Part of a small language model's weights: LayerNorm before each block, 903M tokens.
Each number is 128 + 32 x the weight over its row's rms, rounded and kept within 0 to 255. Layers, rows and columns count from 0. Numbers have three digits each. The size before them is the row's rms in percent of the matrix's.

# layer 2 MLP down, 768x3072, rms 0.212, rows 0-213, columns 896-959
099:187090133132150093119139110121170081140161075176080139151151117121119125167111140160168068077139147193076103104148109167083116165161195094130110100175070147185160146112118040171064144178116128
100:153083032152139086095125124132172185104146124157113153099110151138130155127125158118134129090097047083113116159146154172115118195166097142139165130149125121131107121145143080100126222166108102
099:089134178112108111172130094062151122160170162147103125130129104196079116127106139113154149104130146178140144153142144121065092150118097060076139157130132123169230124166155085125106166153104166
103:118126090118098062153155116166153067203173126101140118161125157113124155090161130156099097126096131118118177090094088162096105152162149177134157125077140101150080123087114103101171104098092151
099:116144160143140093120163120081115122112089112162107144113156110144062121167122124158200094161092162127134099105083158145130127140098111122077212128098130159098118142123128179203101140060123116
099:080129134115133125080145129121168160166126136097153137087108135168125113127106104142119072084150151095085130133167109143150174149108132105104147214177139161149124144110140108121101141096126136
101:164188126100136148144124052183137107182135129124137123122122073090134093160116083114146080125117089118120112149131124122122134103153179161121138098137118149108115037128171079118147136213147081
101:159139097158112089141135067134153128134134117111111160192118168155088073096097150082111145177123173134103054139133127135151168141090129070109156185126082163110120102147139135177158149062148188
099:141117140096100138170142110090112104167090112111166228139107104161108180126190121083177114117119134134115112142140159074143154082105135130138117079106103124045164110162083141147124137163186157
101:140175084150137120067107121160178159146108162105161122137159192126140109119101087174125159134171097138161161119175094141195188118106172162110146174067133162150162170192152126147092154078099141
098:154138091152160097148152091120107177160080080140174168128107162086186122129087114130174124086161113092112092157085074175133148141148070142116171124119140082145169113174147143125109109150122110
099:164099057113124107161158163089125125075123090187156176114130141128069127186116128183155117171184149114086137072158136135134145154177114159224052180116147124103175108192120122098084162137111105
098:148131120150141142125136096144126160155158086139086062174163102175171099111197145163171113193121164090107143092156109101087104159118169094157146113162078075169151097111130151064177151142173130
100:117126106119062131167141140078101084162139127107152061202110127138106166164062119165158165117196131116139124129111149119189083097124143110104102124099126132133147117126166134083176111135131120
101:065108141097071164126076077137160091158160091078123213100155209161123136180121142160176096169098153175138112162146094157137113090084166151126097135128108105104136084126145070102114147110054162
098:097162175128146099136099066149132130130102119114093115163107141127178184135062189134132114096144120146098163083060155134169101116127140132134178137142132138147146155142125156091095114126116107
097:112078146139146144125096160120078106136103127180130155120118153113124170146060106117108140088129147136125128183090077102155136152134078106169173253109134055184099140161089176203062167117150173
100:138134145161133096118188164089142133157210141057168084173096070063129108082140084140090178062094094148095141111158160127079128154105095090104126086163114149138051109038113136112106128130065153
100:181196126155109109084146200083142128124129126134132086198122134134195121078100173070160169144119152078157102185109132179119127194152137175099053152162195119106151114144090141133098185126129167
100:094140067125137104128131118117110160074110122131128119207162135094160106066149040136185120114118103092142158126136139149108129081118101157198121097127156128112115142149132074055162149144088117
099:049111132149090168146150118134153085185047132120115110125133111066134155153098176153095128089104138157154141100134149064101084127143110094144113110140134101110150159043142140151124142125035092
099:115130170115144107129148086036164154052109093110124112134152077123104081109209094095085100117168148113114128135120105122084093138098115168130119162093120221109138118136138161195165149104151150
100:101132136129188158172109144130143094072071118182115136150137159072134141138100136129147209072112148117097107148149177105094115063122180170181140138084104093096125123104076122146151137080122061
101:139193120093140148093141173115089083131146161124118121090136173120112150143124173123099115098141141150138091119084121104150107166192129126078171085104095082110077168150131173111161112105113145
098:139125141150122168106127127096148122146135084087123118123099104145165138173175099181134142146143092154128096105108114104169125166139118139127143106146086107132084091182111146142140119120107091
099:080129126100178113104108164180084090139130140064138101108134120118159112078077140091135129109146154192158121175091132118146135100133123141144096133157158126133121151134167095147117116159144139
099:154103150136149200107122103126140154140114191150166126118099086101107178086170128195114093144118196122137053149120201161151148134138065100113133056096117096148131136130093097138142111107152147
099:131069066122139113186134151124106102140128100126121187194110152083128181124140149106141156101164108192124162078125113147142103139077115061088138237171063109184154106080158124172098163165053153
099:115151111185138102084119116169061121112149130185130130074131121112175122094138111133118127161095085124137166075140126122122131113162125209120142082136084075131066183104113134116132134183127134
100:160108113113130091112168195089127114146124179128122122121114131113094133133047115115101108110107187104119140143143115122139128143128145106107181091110161108145111164090092108115164120113140111
097:161098139143172218088148127137098165134114107071104129070118063149194110161160087043126106080112142154112102123089160095171063078107106108122153124144193143137089112129114147131138084145078101
105:161180137094167079091129163156161082114141142084104089197186076074104117162112164119105086095093149076136175136122132120145118116118121164085129125138154106122124131146086093109153121171154078
096:127143126127119094148111091170093146135115145141147150153142100180123152130161178096100093131088114136151124088115112090157097168111111115151111106129110060112138135094121141119096114188141064
099:122066183163085080132119129138121129157086171155148082088175088095113076134120125153117128188134160135147114120162103121092147101130149052150123119117065144116134151142124160143081134110157083
100:119125182094109066113038096108055116112117176111144124126081100116063138154183148077103159122150108190096121154115138131115096110110114073130155090119089102172118115114130133152086137168168173
105:144110140146099193095124133122202159136130187135148149114139141103119122149198164154157067132154168168105168146101075144142083117159177057192093081194095094150104102133127106130123118182095175
097:118105174110134134096157081092097169129156116161141124125051132148112150157159125155092178084069134105114141158129036132135136183122155112139148153161179109106098123097143113115146088126126143
098:131155168098125093116096157161073148136117113148148062147084122067146146196149169093139080135166135153135155093175152119124116142168150133127143155126133106162177146171110144142120061155186127
101:112181135131116183157124090127183065151110135151154102079130123104134151200151103086152076144116114095118129139107102159066103126137127173116060048068094063140120098095114178075103120081146135
097:168143155114146126131134112122131144082109106121112182149134098118128165147137148147103162106074170144160156130120129112166134112143135125090104089105240112122109121124097159102137107134141180
100:086139118089149131110170122125091114145092146130109136124117128165163152105096120109141142094172164123172100127132145117124120094098159048162078130057170112124141108121113171124140163113124158
097:093103137122116051118145163084130121128108113075175136106116130104156128159167084111125143088150125115137158135119169168159101153141113121111109129050112104132203114117161119144169139177084119
100:108177180117205119076086018113201083125079124089116036158082160158081153132105108179081098129162128119114173224214196109165129105152145159086122112136094119109112164097167158164145172138123110
101:161145144099144159118169135147111127145150181132150133200142138150109128089129167164153100193151094098140111146105086145170094172125146137058088102128096085098137160123107108098184161144130129
101:149147100103104140155081125101173123155103101072134100152128150068085116079111132120182142096079094105136163108133156125094111159151106089128124146156137173118167129075112109088153128112099131
101:175161141106167186143123096120131128108112165091113137132140146123103161085131169169125125111060143113116109120123165151057152187205092132112102078098085067114150172136168154137138141098130115
100:069165081135135137179108225159150145103157110196123070116102163113180090158116111142140109113113110165161128146133098109127197139102041121153154167078091124119099024104093133136057151173134087
099:108146195116123095139122098136081149056113126106175138140105133066122108119078113135125066119073131126154114116145057091149154090159068161111141146134105126128104107151122133132155115107100113
099:153155151125157155148144168159176157097134134155135118157150121137126141163175138080165142101132128140137116162128102118104108109108089103130141119143113113103133156139146175144123138125140115
099:182116119067113153127148083181158088076100109159126097077144113134100148091136131170182146091129171101141093127109125121150073109154108103170120144113057147170159108133060092114158133134179115
099:132086157114171112105131150187127117154168127123160085080089159114116141124116157089157139180141118139114119056171095153099068171163146116113143201095152149093162093043115141085183158089123105
102:141121173101141100188123116193112058119174129099164162167191180077132129088136136073095130171111173162166148133093176176186134170122131120125136108149204134170121134081139135075177123145128090
101:121100119132130056117156127169127092151109055125144181111046118111159116095101117152109131115153087133139150143130145115155161117066148124132083181059105130151120089148181128108146137123126126
102:128120137117131074153134087097198108156177090127143111127134179129108116146119061184126086134109077156127139086103156117128125096156106103151127141177141117095157178176169103155142102072108064
103:072051132137113141124147158155107158141097089108127117124145183145147119204136197180143090089105183149145109109132087101162170155140147132061107068117075183070183103097187080141125162200182176
100:122114129108118101120112099130154081094121027192132073133119108152135149153080068088094094059134115142129084105117157129091131054182123161125154131071140133168153098139146129158124125133098103
097:088164094149126134128145148161032154087129090108149132114169108112164133229084128082135105155156146061126131128138168121197120103137143165085149145122116151097065111125101134147155099144170106
098:056130172088081076168129115121124144129125144146116118158150140152143082157164081136218095133096147200153090105071128100077108121114142183121103200075165122128145131149120064175144131100083137
098:152115188145134075112089141105107214127129101078125135060055078190151114113159140188127125123133067139109135116173149121127091114182075119155107081090126080105186132117151121113135142113153162
101:084105152101142134118177046078091142093116119099155174122133146141110121106183115147156125137150155100137160123121173128128109101119213106145104141163089133138170100166110118108121177109171165
100:089147055127077170068134171107138152189138158087154114113010105071212120160122134092093144158105104134172193120075144131191113171135145154115171087117067118192112119155122152126136098124050119
097:155142130092046146101129048097140125092109141140164109067132103116132189134143148130099129101136148154157157085128073112129170077141057127097127140142095129118138096123167133130108158105128131
101:123163109132141151142103148130143133158121183109109098115135138153069140142103123121164049173092143124079118177130048109107106145195123151189188081153132095140120166135117147147125193145096136
100:114076129148094133154113108110114117143101192110117079154134133162184149123087156211123139075113125101138114140091129102131104117160113121064134170159141130118118081084118153112174113155137081
099:110122189138149101207146128154210084081162155162127136124092120162063123136080081106136081133109128090079091100111066128124112174112143103120125106127065146127156119099116133147134100147102121
097:158138154129089072203083119100169121160104118113137119138136165135172095090108092165037087062099130159090100134170095162116116084144122134105092113085146154128094111083113113188066103073143180
099:120120179137105134153138156113133108100143158090143111101107170109103101109153125125169136103174096122178116169147071110130121090153159136087197116173124100116108158151122134131148177154160117
099:129105113160089120145070132170141139149134143157144139118128088077124067090191131137109135106165177251142096116147099119104101144168126173130064154134167078124093153169142166122111135133140135
101:136148151132107104108136149146140072170139136114148086129168095060165125094090147119146097134079157185121110142186120138094081105143150149163103095143102087139112149122127131144149158100078173
102:087163090111114106149091151110161162120148134076143207091166147058098107160118144115148148118100125129117104205114053167142125133093098164123159089142067119137097092080071109130131111112164091
098:175074149132153172175095144168112119122168063161164118176104122155120128089191155164121084164137120104172131115105073115136146092139133113065109100100091148102133183148138147098151120110113166
100:131130155129146211165121111081142151152115133099165131097130127189143138089101134156162094118143116117177187147097183151134156130124086110088101148133099117146128132132159141113111085105156134
101:142122182146166143124093182151119136184124110067134122100057134169076092058186140070102148180140141122115177093130183186127123179152103153102095131170135129120170128142164147110087123125171199
098:152092155105175014144117117146155157123118095124142120172167142113161123129120069137126165140180163101090120139139059105099116142070110130088033130107117174105095146220147100110142129089109139
100:175104132122144100087165082108194191157118098075149142089156174136186163145157079111167088092128144143143143158122109167150147154073127189136159106154120158159113140080133084080140130155113166
100:190034163164207140129131119132167112110124118129154124101117147125090135208157146197139142091120143127149129128124100168084095106103105114145129130161147149103130112107131129169089131127091114
102:178107119125062180140114153160068138137158103176115135123157145131133176112093099129158125155123157110116108153122145107159168128130114077161121134142132123126120199128222126092115091210096115
097:097141051087136089085149123115102123129124081113098087136152106102144128148120147157156145105144099130144152128200123113178140116095188103124106083140123066162138136143175097111175112116165101
098:113115153148133103096117139093202113089132109186155158151118124139125123108112119121150128136143122078110043138140123083161137060182173152125121088107097108124182153196142138156151144155192122
100:168192112101094105110131128171160119117145138147132096141133126097053100129099139137114147163147146121094120132124158128122135145190099117075132146080134100151102145092129069130045121111132131
101:111060134169110124143142170094152172085093118075144217096164114062147185080103101117121117184151122140156166174140088155095181158119118146092153054129191112125129130162140152085214151133087168
099:098102102142165204043166104035117156116110109129195129125105128152132151141147148106157178092102141182155170083108122148179117114083098136139150130089110099097149106136159097164165183106171182
101:132092108105144101157107114144076151129107101123124149078180132105165214208155147172096137167119174082110113122121062084106154137100121093133125181067080176154136170129073148114163116096092134
099:157176084123126100139162124168130103122109079087110093112078132175168140098148149136170122092138127170104090143116185089127133103165172115143119139097137154155169133215086150112107120122138119
106:140154092101167171087134153179125104128096118110124163115094121088100118131073192171135041177188116141146144038127156098110151067113088121138168165154188124149096158165177112143150133078138094
097:144098140083081113142130138091110115167115216113098157087149125141155141094126136101138127098191122122112159106166062097135128103181154133150115089160111154149173155147135118141103133091123168
100:152186143128082167180117083137107154171122092064114160111092070141118078131102172113142160134115092145165115160132156117149037103128139095173170107181107110140182115102142126122121095139177133
102:110182122117112093184112181179081087123170149164154097112106153153142144164103124132148159174087119109157126123099152112101146125138125131179134112110149107091155089161122083070162110115090078
100:170150060138130176132170182182141219167111154141109100207095161116139160124109090127139142149142124168126127174135147042166101140127148156162122163102060102126110131162119163080115122105055163
100:079162134127169142115118116125115147127194131151108101156116067137139113166131097089115111112147113095203162166158122152127062136132131100105095180148159152148069132137111125146169082114132165
098:159161153177106144097131143158120155110117137166092205102101121196073115198091171087095132144152149117168100098167084125118158101149106106131162165150111120149115136101103107169072128170168171
099:159105136125122138185144123157114117101063129086128135073120176101082141142145156094114148183107122126147121148112144095065129131172112113197163116123120123157104114100163136112127206105169063
100:148071097146156117066162157160143072083146118161133150182152124061231103163063171119141125143072104094149149179120091124132146153124101139115163094145137184107093118126145135077177090104085142
099:070063171119132125123124141150131153107140086150153107140176157143083129157102185144148141113132096165185107124167170120080087111093149112119160082113120173148210154127101145145133159155167118
101:135090160161159116151173151106104139164123084177091107102088064173190088193094103145124099089141113115144123170092186105117160082154101179145143084130159088126064145154183171118164138096080111
103:147171109118137197078126127149145159081159170174134125109185147161166134111133149155165109155161081187169116108135123161125050158047152164168137174166133086163127141084123142153125180108182166
098:143187117125128154135151065095100140183154148159163111134154094091098153153140088082130088124104141147117109097083143119144073157128143173143093136167174153136089131161125102157091137091167101
100:127097132157093063115089087157161147120157104098095148066174120135085104205166119118078095128139156156163106136202077076082131161133163087085120103198101151130119158158037122092121128129122113
097:131129124135122095132149146114095116137162096114138150096095128104127131094095153094098135114155131081114143144129156089149063083129162103147164095136125129106137128121105124176119091175073130
100:107105136144117186125098132082255160176170151115085097223121079151168071120115072109134110098140087194115143154189110100130103092136111137141110061127131129140164104145112148111124124141175132
099:135103111104121204137114104121062195165153086143103131110126120178060119072170157077149156141117139082157171142064112085078129066140092155088121111117091150071175171118139133089127100155144191
098:125122084151122152077124122096156172190149121135086144169187179115159113106119208094099121106137078110121177169194129116134113141083136105113159119089138117141076130085125175148122085096198134
101:108124172166136116119127118149144125113131155117134159175190123136102132149118113122110126148172135137130098092177123159113118101186139123147160117123091156110194108125145105120073166155144176
101:088080160134140116087143114138100123140104140115121133111139090180113145101044136135118083121079154140127087145145023107087109132140089155096109176156088129109129098129173173126114138207112164
099:123142103124131174113153107163131165155145109142139118107191149066124124197134134127150155185159141110078168139079182163128174107217153165066176114174138113118061169119123118131145064088156146
099:127080112111099175135180125110104087112161180163122149141144115097108124162140135111150150110073162152167133152188139089189061180094141140144092195151127127110107166108108125157126155099110110
099:153123164120121169161161162116084126156149121127136121151179140129104090078143118146108081093133128122062161159118134142136106168161165111145120101082143118145118117147119064148138087179140124
100:145166153147137189129136116075115119151077150108126135063130095098171136091107127183122111120128127111176108147115099107171108136140106114105162128134164074117143149040195136169115124086151167
100:145112120086131209096125019153120146066075140143100118120152170105125130105137122112180133126101125167057162075143115130136120173198138050172091197108077150108129097093082138163103169145153087
101:120138082133120118139159119125072131060174167133130123121078130127136115164151172134129061082099097125150101058140168187134068109152104124080156102114118088106107136160108146145106145162151068
098:129135087177129102128145117130183104134168185084138180136080128121142108115048163125031136100113132167163131119115158056117171109071179120107115178161173078109212130163105102148116093113113109
099:162118153135094091118153130098112147106111105147125130157123145163124125140197096127145175132094117048151138059062133111116103135093145148176083145135100105097149139125134182118135054212102110
099:161096087128135119146127164161147104092082120108131151190111094165197058152209051145162117140142138114197099076092181100137086136122115139108131091131106143150099156082153119107166090112070117
100:193110139105147121077167204163137080162125030090105145164125142128159115114138118160156075109123120080087024042080155124112097135175171110121129125131149164131029104156123165108119137185102147
103:161151169096126114150143143147073082116143113175102105142080156171118116123100082071184103123121136206124109127127214093141082126104108176092139046080113104090106105142166150054082210139181133
098:039184122116166158105121068156150092149150135167127114139145120121154081113116117147169176142151195122169070209091158144102127157135162073058097130077074131168176117197099126109114112150128085
101:095104117108131130106091090136180128110098098147153087127062144171132176041096113124165120172095126135172126128099100132143120121138082115171076153146097174112195146058193108186152140124107127
098:156131141133098131147123109127098100124134103110131106123110090135072096100163080088109105088151140028149143112086154115114155101126131140143098104111110163072070117158129123156018126139123133
100:146099119105137121120098105108122043083095080100106157115165178157123135146084160157115145138090057135148171149175149112132087130163089052109126116146123157156111087102102114107131119090078083
102:100110140092164111093098096140134139142097199171140125162071181070134172145077183137110117130100057114106138102123162115135109179145068082100067091106098166180062144189094138083136219098110106
099:097149121133094203115145105117066126161113121138120142078176176093073170160121146089109165106113152148113088170093084151141133127120126121107119117196078164143182114144105150101142098140168161
097:112089159102091102138146174093107165101091079129125125138077099077174153139136138105134177142110109109113099105158145152126140107130076171111087129096041170133055128100136144135156108197124107
104:187139121150147179118088058059088091131125093130088134095138138169122151132168102185143145175108156136118213148161197143068148089093155102157165101090145125130123157165063119199114145118126130
102:110143114144136085145129135101084063098089079112122116192086111086154133133118121148099143212122089136076146195142086129140142102110160103158054150103143118120166162108098111126114047166079078
104:104080185104120129113097087128097153143135104119137152146115109189181069114131186107103152164148162042120155116175128127141097136155143102107103140128116047051151110196167113120131140152148147
100:151125118108206193167100134117108094148139173143124159181168112079147118095090110138186171119099108078152149101124132166128157126116130107212169198099150096129105137123143119166135144129081175
100:151147175104107191115146093148120123133093183130124165123136127169182152188108199154126132140161099160118074129155110131140198080137162118101105115151066108167142128125104097125097111137113112
099:140147068140161163108140159094125134157146112104132088150084080179186080133074152118146086104120179105151088111092138098105148119061113174185096131181089100134101132138116085041111086042128102
100:131134105154116095101110138131129143104085218064140141151145192169057115132130091109147189120052160124073126121180167117188113165167145160152109085106140086135198190102119176163099114105137107
098:181129181186110104112147078080100145090109171060096140142126146124097109138113116134066176113097135092147110156170181105120191116103170162137134123163040129155043112203114137115128149129142180
100:105159116130113204164120152176115218120086093106093121152073192082086117114170142118074079126164121056087102143103095139107132085098159091141113148148131131145111160116133103139152108108163116
100:138135119109103110164126125178122120159099136158194173128081165111063140171097092117156179091132059174149151092105181113125086145119080136141133202186139114129195115069215122145108134198137137
103:121132106130112129102128146119172109191183192148121139176084127116142046145117188080058100155184139133141186078154142176099097157143122140178201152046174100161170102170115200075154142110095103
102:096107112162118096092130143085129107126145156102116091173163100142143120086079127126137151117136157117142106106122175150212081154110049102138122142180177111106099122146137109204196099024109058
100:128088100086174117173126075125020132098108180093137141071137082121142121159132146090127147131114160110136101145117127101093067113148115119061126096186088143138158093147125125153096131122174173
098:143144132090145109154122091147172150139140193106161113143117084132143126102168147127121149120140150109121115132122102149155127067080159157078161112178151101171149120110142182101124124079130119
101:178115133150116155155159167165122100092119123140122150043152126128183120138156155173169125089068143103140141118123139135064125176127072115137116166092160132126154138124136143103151176101080163
099:129110110116106055131123175095133137163074167124147135113120133137217112095081089183151150049137166122163066147188119115183171119130104147120117160098125141094100079076119165170088114162127124
099:114093092109126154158170116150137121112129132094153156110172146091106166137178184107190078152125123102156101211084116168129135161147080079090128136096126117134178124066101132088125149134150159
111:114180172068101136134165122115050113113134160162116097130111153146063137066162019082167077107099126161102121089140136091111121109123169161138090109115102132081128154150160155123171136186137117
102:144102131079086152105112151105160156095107087116076137101146156140135109130121138135144110155109110158149110137059138115144106088160116126139165149146136146128101152144065141109160155091079174
099:145117215186149109145130188097054110108147121137134117081087093146136136229185067123092126183101073121142147110091086134162172160075129083100146084133055138138104104102182105097139120172086118
100:145169089123176122165087099108138166131150108062093122126130089115168104084148108157139188142092155216141138144103147135064113136095120100091107101117113132116095137145101143120135099132143157
103:187136164098163174158141139167176097146101133112150146152131087152141125147185096124120098150080141158138175146105157163100128153088098108101166108069114149117175133099102089183164118101115144
097:103121089188094120193099049093095150091129113091120086128122180079098136112086112152083156113154107097145155118154145138162156101096168181143183130153174137149159109094151148105064173161122119
098:152120153144095153158133118154102165100087100133118125134093146093190155130145082139127186171175114126118198068109108125149132134161076102093134127154154113140103145194115124136146135108135071
102:140116106106108137075124108131191179116137156156073121058072112100143167171154113115127171119153089165107083131133093136098139142125178093118125176084108148131093131136113166134061154163109132
102:116165146088126113137140104141074094126176149105103114099131123184133150013126084128150092111104154103107114144131094131079105146081073092113143140062097106100099143093121115165061118054114177
102:198131128145083155111099141170152147159079141089115158147151104077163093076252087125143081092180056161115115163146153088113156050156108128147153109127163186131134131063171131127109097198118160
098:121188118156084111130103108128142116099135144138140107098144144121090154087112092150103124160121129107093120081059157128117125043102128157136147146119192141132072136077101121180056061133124121
095:097163168089122105161079111097115092107175191120127058121145123125191148074149131096185149124183149159085191170104112109126196178129190198146143162082150128097078163134102120115185101154123142
097:183138154118113094126208117197155141147140108126118150167035135107092143109181114165134108187087092203120158100081136121138109084158086130098182122181114149131101125119126073065041151081087162
099:099133096117090100082122032122201104124085123119104089161123113102098144109129174109113088052161154159131088188177135157136128134152108170125062069125177147134105136106107136115094127126101195
101:155130142158128188099089071165157138093130136091171165127070057092175127157143165073136162061085097223123124055197154129133119152080110146154058167121098132148184128033167118135106136049141158
101:135159151120144133126119101093069155082135090099121082119111122078123142223126147066063206156093114151132180053107156136115094107198109125155153199111148106144053138178125141141149122157151090
102:132140130120125148125162130164137121176135087158104124110202114097086163071147152092119131129100125149163181147153143158176111145116104131110134120126114157101089146075142121123118118134113103
098:157107079097119171156145150117134125141121163135134126116133157122196149109103078131194099089117107118118140132165045095164132060108184128114082089086070150174122154223102118157163092144075119
100:074122079091133097223113085173170150094120122085088150100099107060131116085089143094140124138161144104112144077108076129133144132131085156111104134118127149140121161125134113124144104185142127
099:106065093150107130119121103142119141190097177095107124113128138118150090102069159130044151142130103140146103161160100150155098108082115099119152127135122144138113117129122139134143138140141119
100:144101146101117072124130143068112118097068056131128111103110128068067129080050155138077172172106144118121110160083078130125160133134104103058096153032128121127153130148157145112086112155102119
100:200093137100061113123135203136153116125061166133107074099065138188145116092132090107153123101150103184063143180156130115134179101115134119131095101122160087094153117171152115138093121225136101
100:067166150100144108157120116123160094111165114072116086110158114142087130141120123071197150093130097098135113145150149114087157156123174198161095173123094188114162122139106105105147143140153085
097:081167152131116177120099187053151131165143153158108084121119159141119107093151103168218128126161130111110123052078093098129122095166150123170118105208106146086124126098117090083147138197105093
101:107177079107128186092142102193126195121144115090123154098197143137177122176106135128140151114172128197153180115174214150113157161126109156079201124125133114133143145139086104161136116103145090
102:102104129121135163191125110163128121077098103140138163136142107155108184131083087144157151130175106147130041041142179115119146108186148112107203127132095041160068144094103133128102132150101162
101:128126109113113115104098127163111142118097087084172114163122105080152133100149168148123117115149099085147097139197135087136164146109125153138128164153152124140124117115124080074109128112213139
099:066166154176126149184140159124113094124086138173142110146188114076111117103183091084081094091158098100088090112140138146164156117152158179145148158108126098122142110102127122147164112176076127
098:094140123119135126081184138138119118153141137186101138165180103145095133137140148171122220134151133132120141111103177172127109135062142126132117074115140115147127115179119080125111163145157155
099:119087079139131159155133076123120108131119162144102143192138117113150096161164125152123140161125155115121117139118119093132154106196117135157197194161110184167124121159118209068081159136134051
097:116171135145096162122113083131129177105119069118095169124125173087156168123136125119129119199160178089109147193153081154168118156145043121147120144087149144154170107096119117149102169139100126
101:211100078157119078142136178148100144154136138124116082116149127119134147182145084116136159114119169108110108094142098122165157122089123111085139067111139140125098096134126175125119070140116162
101:147122148137123148103159163044133139124103086143159109142065163087154106104139125136145108104081122132117127090178132148119091160120111096163023130055135127113121122178122090110187064070141100
098:108094179072122120110090129142132188121096131113138150141109135083157147148150187127060134106143114154118204156124171101134175110105136165156091150094074167143166104181152159091083193099072102
098:122112136106143097156161166186078158125165118140129149120127124143110121141138142225165111163078110129134064132141128115083173125127084122157149127107049077111155101145136081125131146127088125
099:140160111104154176129156158084148104123153145109135116107121102115131162087130170189172142124110163122125096183143083113153137140154160195111115113135082122133134088103108143126142140068174158
099:059206146119116117150115146115134088148129179110142134108086139087096084113071149182103105088082123166127115123112133110163118139129080130106090114114129099148118129144131123123176133090167147
099:114098172143165160118074196122155127154207116158140125192142108146197139174234109135152157098117114045129112092111106127109097133125113210110101214092104139100107100104142117059040171156154155
102:083119157126087095187101199181087154159122184138122135108119154133106158107162083127116164123106186096088106133081098086105195121135134143128118153091095101123128131081129139122099106135206142
100:140173090125155188112101123131116158128114094180114130139152151086180176061134152183133134204140112137107166133161162108132158067153146158150178146135136121089095100128105190127116077117092089
100:185180081108170103109125195097110135099143096130128114128133093124140116183111185103131127172126130114149211159151149217128083153145147082094144087110181108098106109108112109101109155153144070
099:106105074137137134142136149102156142125077095147143141149136117130154102066201077162135131130125092124115140119171113168125076162037152137112143065095164119121124096151175112143083154169166121
101:111126242127118189131128143139145143090108156161127066157146106106106133107146162124152182123170143067176136103148055121107105121149119084105118134133065129153171081081140141083092157071171128
100:111105054119150164111145085134088145101090068146163151105100165112134048107139141186162071174106102188096101078111108158124150183096101099109113155056105131154137169120090150130133185107189132
102:179121120153098111083147066074150091119116089171104111217053096062103136156127075103148134097147142067192114166113202149123114144129185086148108116213161142172138128131145164092109180148150155
102:180110060081114116217111173093117113157166139188125133135190085133124094119092164103114143127194141130129152105098146104141158089068079090053187076061110096127123142124136151083168192162159116
102:100111155135126106194103119167141130153122108054117133116131104112165114140145130130194098141119134112068089124105176092094151114186101104130128129163087135142112121128180156083115148065136183
101:089092143177116152094136100104140145103065072133158156145101070163103062155115100134174140118068097102160164147082141102158161106129165178100131170068145078160101134056144125223175124133136138
098:098085131064189142116125079135161133084082094112128094143130035096088068109109161102113106157111167111076127175141149144101106170137128092061113177131122140156142164097155190173168112142143148
100:085115125146127135076113088153135134122144071163088152095164123179124135199109085182139114138099114118130158212106138135131146153170089088166135132161033161112137122101137120123146223139125132
097:092063176098113111139125111139162135146132147132126140123111130115208167147093118076144113086142093106145098124082112141122167218117181113088148099101041081086099142091172112159054114106139110
102:165134070108087175115125114059138030131123094090147118126081108118154132118110144107118075132068124165142128103111109152134128143105199180065106103131105161109163091075116154096156101127129158
102:133089172150072167178130081138069068082123138138129113092111123116112170091124135135104118117095120130114132124198142095157091137102102147120131129104182128095101126071171194069175122107108130
100:134177117123162156107185131103133107146155177111149140150117103187074107143112127111157112118137128167138114115171173155171119179081113204173119120136108138079152178087121158110144147110124129
100:085146143162117149164092143119136162139110115142130127052119159108131162136106120169129166143139067079079168120122084149167159171133123157123087113124111056125088134156128148095089126145105146
100:130160160181130072150151133106084070097103159136122094169172149102171217135113179114078126137148143105132127106125124151136191083143149111133118119049090120166139137098126080159029156138100128
099:100101150126109072138153171119175138150100118108131110099098128110102138158136145149123132083156138190133198148130114116190093155090093115167099145165065207117099129098145129117125159149129127
101:106166114131078071117108104147134157133143144099118089112133133127174092120111157138116060115098097087118210138125137095125213098169181092185150123117101081175116154111107119131128152133080102
102:085130095111094065180120155074071163136122163106119104197084108158115124158113123121112169142123160131144146134157077143141133142077069157161067134125136130110129103093164114094107165147100098
100:063104153113158125147111095130196104085122065095099148150070130092113095115085151134096101146103125142112104113138122102074111101099094110141127088151189040145064110083104116112100166066162132
100:105054183138146108080137089072098097155180114141141155034152175118153084190125114137127110125088084082131112139138148085139109183133127181141157168137100104155168140163168131129135117046086115
098:156089145119125080104091164094090147146140087196142108173090156189092173170111126121126122061096115124160110156129088136155141165139172093178127166135202255113145105091087032175194130073060132
103:123080121084121132183116177154103119187040101132122083150099127089157158132074134130109115080149156072122194140133111088173116175088141113118102202170110123123176124144072091075121111124137175
101:174148147101100058149127111174085136121116143116099183100138126107178135192076100121122132081085111196093098171085154123183080123186149127143114134087105079117167143104104137144160128122197123
100:115178109084094130135120055129146095052087164139111150173111134107144121124114144072165099090127109094170117181171086047134111169088113145091144137117112145123078133173139134164144173090188171
101:138104101120112085068100108150140148166143120145140128149156156180151115165077131124111097142187173129119100137174055178149098175120158088113172117117084113126106131092154137088131109070144184
099:101138160155139064101141109180182133173128130154133169146079134156092113134183132135085095153163134186097085111125165139160089162095165145128116114097158171099027132101130127141106135093144137
099:082117238149086196201131099144100116093091012129140169122127149075139115181144100181153139070182118099101111132131128177126075108174106152094106148120107180106160130055066133088126152110123089
098:159145178127144162140112156170183164136096168148119090117122073095149070127087155111115129147123089071131175111078175110122100079183065102157174057145142059137121204111128108122141110118117157
102:088167147162081120172098129106104083110146143155115052095178085074132150131167147149092160148096091152124112164138050157213147105133122150159117140141121099141115143173128163065102145133112161
097:110115156127115135168099121123137132108123086088129168130075100137135132104029204152069136116118093199082127093135110143128135150141129106164136153151176100208204112155065080093139178126104160
101:145150088137123143117102156135156124178142086194122100071148126100188116142154176121093112147135146139088127146130131177127089177086108130084106111125067126132102141131155113107094115046103145
100:102096176175151167111139075134091100126199173114119157148088119181113144126101144116068079094118205141144085054137103138105160115121153083139121130130109137127105107169120155174107130078097106
098:200123161107127111172121155106175155110144140064110088108127172166105161131150120168089156146111097100117122184139176132134126164069100076105129055112087018128109090198131099154081149090156216
102:091180102152179153113103111151124126136134131116111110167175139133140144134115130097118142107125075073095116131196105141159109086166091161118165091215069122133177075136077131108085137163098102